Each number is 128 + 24 x the weight over its row's rms, rounded and kept within 0 to 255. Layers, rows and columns count from 0. Numbers have three digits each. The size before them is the row's rms in percent of the matrix's.

# down: layer 7 MLP down (transposed), 3584x448, rms 0.0577, rows 1246-1292, columns 64-127
# up: layer 7 MLP up, 3584x448, rms 0.063, rows 1247-1292, columns 64-127
down1246 099:046138111113113104178109131173124144160124138156138133130141095115120162123161103150114105138078088137103137117099164130134136176115085124143103121161125160134112187114070152127149159122100128
up1247 113:144117104154143115114125110134163114136103154092143097144088128143142160117115105144127149141173162128127132103134138144147090121154081150160128136129158147124148124099148137140104157127090165
down1247 106:134128114141124112119141123140155141128089120094156095116109124164098137151151164148112110135105160142124159103091150122135139161142188144145100106149136134149136083090133107124145151125106082
up1248 088:129106106141163144128137120086123099107164140106111144123126137124109159167144147138150143110157086100115124154129147119132153138148143130112160157093113103148134123085117173136144131185125115
down1248 093:167141093149141102152127148133100115161139145174189116092157136158124157125132110086109154142165127131146107068142105167153094153151115063143111092109117137153132140151081100118110142090090096
up1249 115:135115121114153153175120115126155106149143095115150090097141152113183174136128130143114174180145149096119136096137117190121098120171116120138134135113100153059122144121143183119115123099122121
down1249 110:153143124125115104112187138155100117121141146140151139132170172118120121158146136109089131122169123116127107148151155127127140167098138142107117155142092100149126120173118124163145124121158170
up1250 094:184167144165101145127135138153099115154092096178127129107080149095180133137116113115120126152151114155123148111120158097109139149096123117144150131101078107133123133137070137116130127158105106
down1250 093:088130124140104173088076104165131115101180134155095140137142164122079132131110151125139133120112150130130091147165124127153126116152125190129103165130136136153142103112102141105101119094069125
up1251 091:130121110136159099136101146130113152114154163154113099122124127134117100122165106145126119096109100129095108141108129130119109081147132086126060148078109153128128126114187117087121107108156120
down1251 095:121136138118120095137119146152134116177094116084136149113122146135138102142098119132061141113112140088116132146146105113136132115119125133156134112143105141099144103164121114173139116125065132
up1252 101:147139138134128158138157163144140112150140123136115165108097140100161152089101127078103146150125110120115101136118102115103091112138127135118149166120128160106166109122099119136073122095111129
down1252 103:108153173140131123098088104138102138152081148135124124102141125143090139147120166103120134109122112108092110125170152160118069152116125139106130092122150115108141151111133154088132123127148106
up1253 103:162105117068085106146098108130153142171122111133173136143116108145174121151108128121144119152162128162108142162170119126101100104134149130141140130059131132088121169118146131121100140100118165
down1253 102:144147152137113133102107110199138135143115127128185104128095156131129131140139105102134136148121111153109134093068091134141139101104121112107119099113184153150101093119151136125118154166111144
up1254 096:119132127123124130220100159135098135120092096134135134135139120137120133126105117119081103169126171136121104153116095129142090100142144159138121176103113099142105156111136118184112132150137127
down1254 096:117126088130152112032123082143119154150142159143091138138130135155155138171099161162161140149166067138116123177142099145150148117105129121131162146121139110132102110079134146104162124130151103
up1255 108:146136127127115133117126138106142115110130112094096098119161138148105116132110106090118151165161137139112149166187129124092151108165168116111174122111152101097143141090106143094145094134133156
down1255 107:139152129105116110176156129134118099088119151130117123061118159119126145149165112119109147145170112144109154136115168117123125199112120125081125119156158112164146095131147114114128118143132085
up1256 093:125119164141123137153097130084113121159151079107131125100075129108118175132147090125142101150111082133158169178141073104106103159130144091109156121180113082113196150111143164184073109085143120
down1256 097:126087156124160132139117153125118137119151164131114154099122116110128151152108115112143067124123076130099136147094111120124114139151194123104126155149161116112151139136126140160111114155150145
up1257 088:143130147176118139109129159139141110130096172130179126148137150081139115168117157156119163148167139132113122123132125140107122124105127100163156147125113191169095115112109125164159071140135110
down1257 090:157159114119129133145101124081135134119137093127138116134112164139112203096126134122079104148120130104149094147056121133121138126203134154090136174122100076109131150150142129125120137188095122
up1258 102:096139110131123154128147149109139120126133112163129086075093192143139162140133106096152111117121083115164145145118119109134092069134166176131101133094095131133144156108134131162151143128140144
down1258 102:120112128113167136136146137154146136120145135185078129167180138159144139124158103141179117088158101093155156137132124151125156109117142103137116116129129121120112151127136131086078105131133145
up1259 096:125102148135122144138094146163123140128102100095131125141149164103120162151108115127114130112132131117195102125157135177128135159121133129131119102119134129178146103116130083118121115190142123
down1259 099:131141092175112106135108119099097106132106164103093110119120159131110102123154142095169131105147116142131111126120128152100129135123189167071108135092122122133103125126079126085155176133108148
up1260 098:135118138164123168135087186075144122151122114064097142132140131104153124129111137118082145127122137154134098093170097121114117155148155165118125132106127148102124084096149163161104140105141160
down1260 098:136119159129103114143122141128116107117127130143148162141153138124140106108165129106156141110175118141090134130106126133121140142125156126130096155069113124098149118111090103157152136103108119
up1261 102:190103087088117162127128118116108110136132166116132139119145105133151132148124135131142118097130100148104134153146142141119110160127123143139128115149098107107121149113134124102133116144137201
down1261 101:140156122163145178121151125129113094108172154141146159159126153158150111153153167126137151057114125119118106119158159157162107147121079122150129140119126125157173072123100140137090134149123109
up1262 084:091115158125139094139080128157126109202137130124111145116121124105143169164108137156081113114154126156124138095098114132133078122107103124145141136134059104092152112143114113111117110111127162
down1262 084:169103076101134128146137134124119188149115122104098111110119108131136153115112113157121127172101119146124062146131142097163154123101155117113139150133156143128165111079099152124122128100128120
up1263 108:131057116152144106147143135127141127137125130122093107116120137140159140117137092142118080155122074135143124159172116130096141140132168166103126156101151152127154145140146122150139096107120133
down1263 107:165112190135152156117117119115133123129098093116148120143136135096117146146134089134134135171125140153151121128107170121153167141139150129112164121135133117121107105173180133115135148089145135
up1264 103:130113104110092116130131136099129089108117142145137109084140157117119107090094136127138136130156124130122109141098134119114094123108084103163109129139130132133130134126129162097112110139141148
down1264 105:138178126144123105170143113138134144103126130116153143145141107136124150125099135134133136091088109116122106132101102101125085131135079117098129119117140088141118151126096153095121136147115154
up1265 104:109138142137129108115070201121121153117114109152111116141158190156109130150165153117115135104143132132151150141131132106165124091113089130136143146169131117179121115088122108144129118188085126
down1265 102:156122115041123146128146122135151068125094145183135172120151137109118126155090122157139121114135163099106151100143161168123110103142125115144136123132154080140131179150138137147133165143075139
up1266 099:124140115161125117112101120161106106177114136143141074126117153151118153155114165087131145116099165128166159144114129093105108073118150118127129162108119098134151119115085113145127126116141142
down1266 098:070165124113138164114095152147138112123089137116095149126137109138140066107121118106110100140129103131124127153108132116155071081135125161112120129119127160106154106162159136146085119142137116
up1267 102:122129133166136118136152154109111141108156128077139112157107132089118152108069113158193166134117106131105191154131112127123121124139112157149118118128131104097185131135077107177124141130152107
down1267 101:103097144095134121103142109154118145121114089130136144141151104114122087151111096104126074131119128111149139105104126142141153176103105135140099130133147089147131090139098139130114104131147140
up1268 093:120139133142145131136093112122149137140115103113158102137121152107109125114089147142106137145149100096154158110125119129122132081102112134118130165137121124120172123053111140131133083146151121
down1268 095:159128117110132147130134114098100113194127093156095169113160115100094096123133156120144138121092153091155160114117109134143095141112176140140155088125119086106124122177079090060113153128125146
up1269 094:159122150134113122107113142130108114124119132137117084125116155100169143147105122119100117158166121115181154124113128125082117099165124134170139175131059136125158090122105127125097074138120123
down1269 095:140112098081134117209137127135105135164147175110163117162109136151120143150126089134115105120109176134134129087103123153168117129165122134168088123097154136128139166193126195112159129104130129
up1270 100:141136112133105107139116150139112119137156159102131112109104205157117202128126123109121095110103160189137113117132115114111100116131154190141131212109141139119137110125142171152112138122134125
down1270 100:152128106121115145133138148120120127135139123111108129127154134118103143103091142160109151143114140146083138143124163115145142118125104105145135136106087157128142140101163145148109123110131103
up1271 098:130078129140113166132112172126144132141083137119160124159109126138129134117105154125169120135091162119142138123154134150158112146167140195126108138101105155136143109114114098151148140119133152
down1271 099:130155109116133134117167153142143060148127132114129170114076119135165150086153122123107120170141179124108169135148117131125107161178130108105177146113132141080184151144109138096113099140108125
up1272 092:148087126147141113111095130116091152143157104071129129090158109153110202125125118119130120141161110113117142137131104097152127090183170098166146161167125149151171117108136123083135128124142105
down1272 096:149127117108096161123133131108143123128151148153132160126097150126090133163045097133118124146123155105132104128130102121136156085133142102135127101110133109140122113156147108119144140080149072
up1273 099:197148142084148130128150132118127112155088100078130131158116117124141135143153117096144137132136130170159124125141134152138119132134117175102149103117118113163129171119107158142168133127120109
down1273 096:170140150146142120127116125114144101105091117131135133092118120129168088120128139140078129097169116110156145111121124117114179140104106115092169172118160123108161087198127109152152147152137117
up1274 101:139125125143201115161162121130131106204135095102094141123122165143157157157139118147130163158118125147118150087141134146147133116109125162100155097095097114125142152086133119117104127110127146
down1274 105:128136125121147089160140117137122132150141151142151124143178142136130138096114113125113104090150110096139155147121116185151123082142108094078129113107124175100137146077093113169153130145101098
up1275 106:118086092121104152171114130138164119157153149128114125141070108161147183115100116149128102158123091158130160137130119159060118107156125131158086139130118109129155092123083116143093127118135128
down1275 104:202107161141150114134143130098135129116138170112162074166122180097148102112140135122145106166119118116108066154161147127142121107108112137115160132097136183137133164140136125105174113156169134
up1276 100:146098153124145162107156137131113169134096117116124155096140146149121096134180119133079124125135147124117109114174111142146127138109167112148100093120123138132098155129137106171098111114118149
down1276 101:162114107114153149172165160054164143147138150122169163122137164152132143091162141127144161110167128157161120159142077136158135115162127121134094101142103121135156139124138139134136084117125076
up1277 106:124091162147096117138065154152138136103150122106156080103141135128131112072163190125133092160118128125152122096106141103127130169151122120159155116094124155149163175108140121131125097153174116
down1277 109:158129099117188135159129099065134143130137123063077090140157176158129107134105121103148073109152139093176143099125129153137153129134168095138122139175123138157126093135098122145094127150128130
up1278 096:132086085103100117125144178132138138126134156161145099120119124102134155143101112127120144167138132115151155128116123178091145126136125138135095130124125116146141150132125114116084113145119122
down1278 095:126131128133185138112154090119163098147150146159134085117129141127170148133146104170114125123129152121157097141097169116142102152137145110128168125164126103158124085151126089114129110154130147
up1279 087:175102116089101107160058127139143096145176062099135127086135132150125104146094159154114171183110105115118131117184131140129123153162135129132145132154135139091144107129138130154113114112114163
down1279 084:130115130171127116127159096146083111136124170134098147164149131137188141113146088152149143141151113123123139102108154117139146104139144156146130152082109134112103138144136134122094098144189086
up1280 104:146094113104145133130122145141126162103116148140134084100115137114102112095122121127116123114156131131121086092111146156137145130142079128137150138084105112136103152095112109120122135105131173
down1280 101:132135121113126193138124122141092150083103170161135072114149137116152141124112137126101142118139135114130113132173131121117108148123162121147156106151111140147115115144123083086124098132115126
up1281 101:136145114142138105107133104093114157185129112119094098123159159151125161120163134110098131134115124096120151106132166124112120198127083145128097116128137128130115110132132104182116115162117094
down1281 102:142130073100137155095130121126113104137093099136145100134110101159107137088134092081127108104140111094141133103090103097119130096145151166109115162190138089149159124158100106129104133143136160
up1282 085:134126130140165128105115104099135125105116075103118161145154095159161132095142110169119132144157106140131176159149159150126142131112121137118104119077115115099111150101105104132123152123139182
down1282 090:113108116134134122094123095112138145088116133126161141120178111119087118144105159114086130176174156144094117157122132120118118160117139164109090147116109126133106151100141094178104104090090107
up1283 098:124131089099129158102126120107174171197110119115127122097145161084130094120109118158155110122148123156100173127121110083120123167135150097147106126128150145098176145102138143145170114144130156
down1283 099:110159142166117133125110136104130137068082125122087068106097157098087140134212135130158128124134108133123100134146185085153103168124134090109111160134082142125121167133115114135079106153123140
up1284 101:154118130156110133132120146141143118124132138115130128109128124130138130127102119126067110103100129134112152115130138137115121125137176141113111109116139155128113132149144174128117119157145143
down1284 097:099140138100120150145119118132136170109088100103163147105171079113123119145050147149113084109109121150166142124105097121094163174105139137166112167129109143133116118065115102147118149149145166
up1285 100:137118100162131108173158134135085126154086105111173136089124135148150117057156120154112152102155114110108127089103183173127081109128142141159106113129099135160068128076148160129166131143111199
down1285 100:111139125120074101117123147098114140100109135115124139107181113134134143139135151134119152148094118131107123114115166104171093131103152089144128164097110139105161104129108122139142126131143139
up1286 094:131115126105135134171120133091131122111130130131124097128111132134153117116115120150093122142179110183133134140161084091091068083154132134097085109152148128157139133106125150115159127126148095
down1286 094:176163105139123096083137108150138146120072188164097112168150138124128081107146139124127113124064154127138136135108142139115150141100146149142119150131152105143130137147104126073135107148139127
up1287 102:109113122121116112166070120133167117130135075129136148126121116155114114130110141150106166159174154119129097112109157117122132146146151153115120129125117155117119153112130129131069097119067114
down1287 104:104095122101137126109140128103185118174165169113097101096134129103114136077128140122124149126134088085120127151144093159188115125124142139140109119152119132133151134121126123140171100126179163
up1288 086:127152129105157126158102128133148147161147142147124138117144120101131116071154131182145113101148046144174153137109146130154142125083147172101148103162109131121168079153084087115120105088119155
down1288 090:086149181172125105123099126134119084125122196165124132095085119107129129110130149094139107101128098082172159122084148149126113108122140142144137131116127160140159100146106093130163117079122151
up1289 088:147131138113131132110141128169122129145125139164149119128124135116165118173150121100092189110146130087109146104109114147121107174148136159142143161110121128154111116122086161095102138163116102
down1289 091:134105174123134128126134127144087131129119119172094131125135097138093178176112089162130103101083106180102149134123106141139141144156127086152097096108172148094170062124119129120121115075119149
up1290 101:160084110087133104156109117126098186127145151105148097105106160084136129133145109098146150141089119170151112072161103110123135140157085151127111134133120104120155110125138136135126119111133209
down1290 101:186115151090164116136140116109110106151109105124068120131123160154104084126165140099151134108160154127123110124149118129157131147131125141164138128179112153106123113118145160170152157153119130
up1291 106:111130115157135101146103118127112137161137115118149111146074140129108124129125159153129163166123097106113156140140152089105089145113133146135115157123132149108096149143119156148106143145158115
down1291 105:144114134144158103141154139199159134113131150150080137139113156107139105154090125118111134114094159075143161124145146118061135116118092123132157151122087157115117156131128105116158072118161111
up1292 106:122088114127115145142114180115122119114147114111157106097088135144111152107133080102087115171153142156136144138162090136090168115162100113123144132166097155122158141132121129117135123123126095
down1292 103:101115148116107083084121153102095073151117114145117130107104142130119176088124133137110158110131119132106106178129144096151138193126147151102128148101120117103131160125147095114154131142141135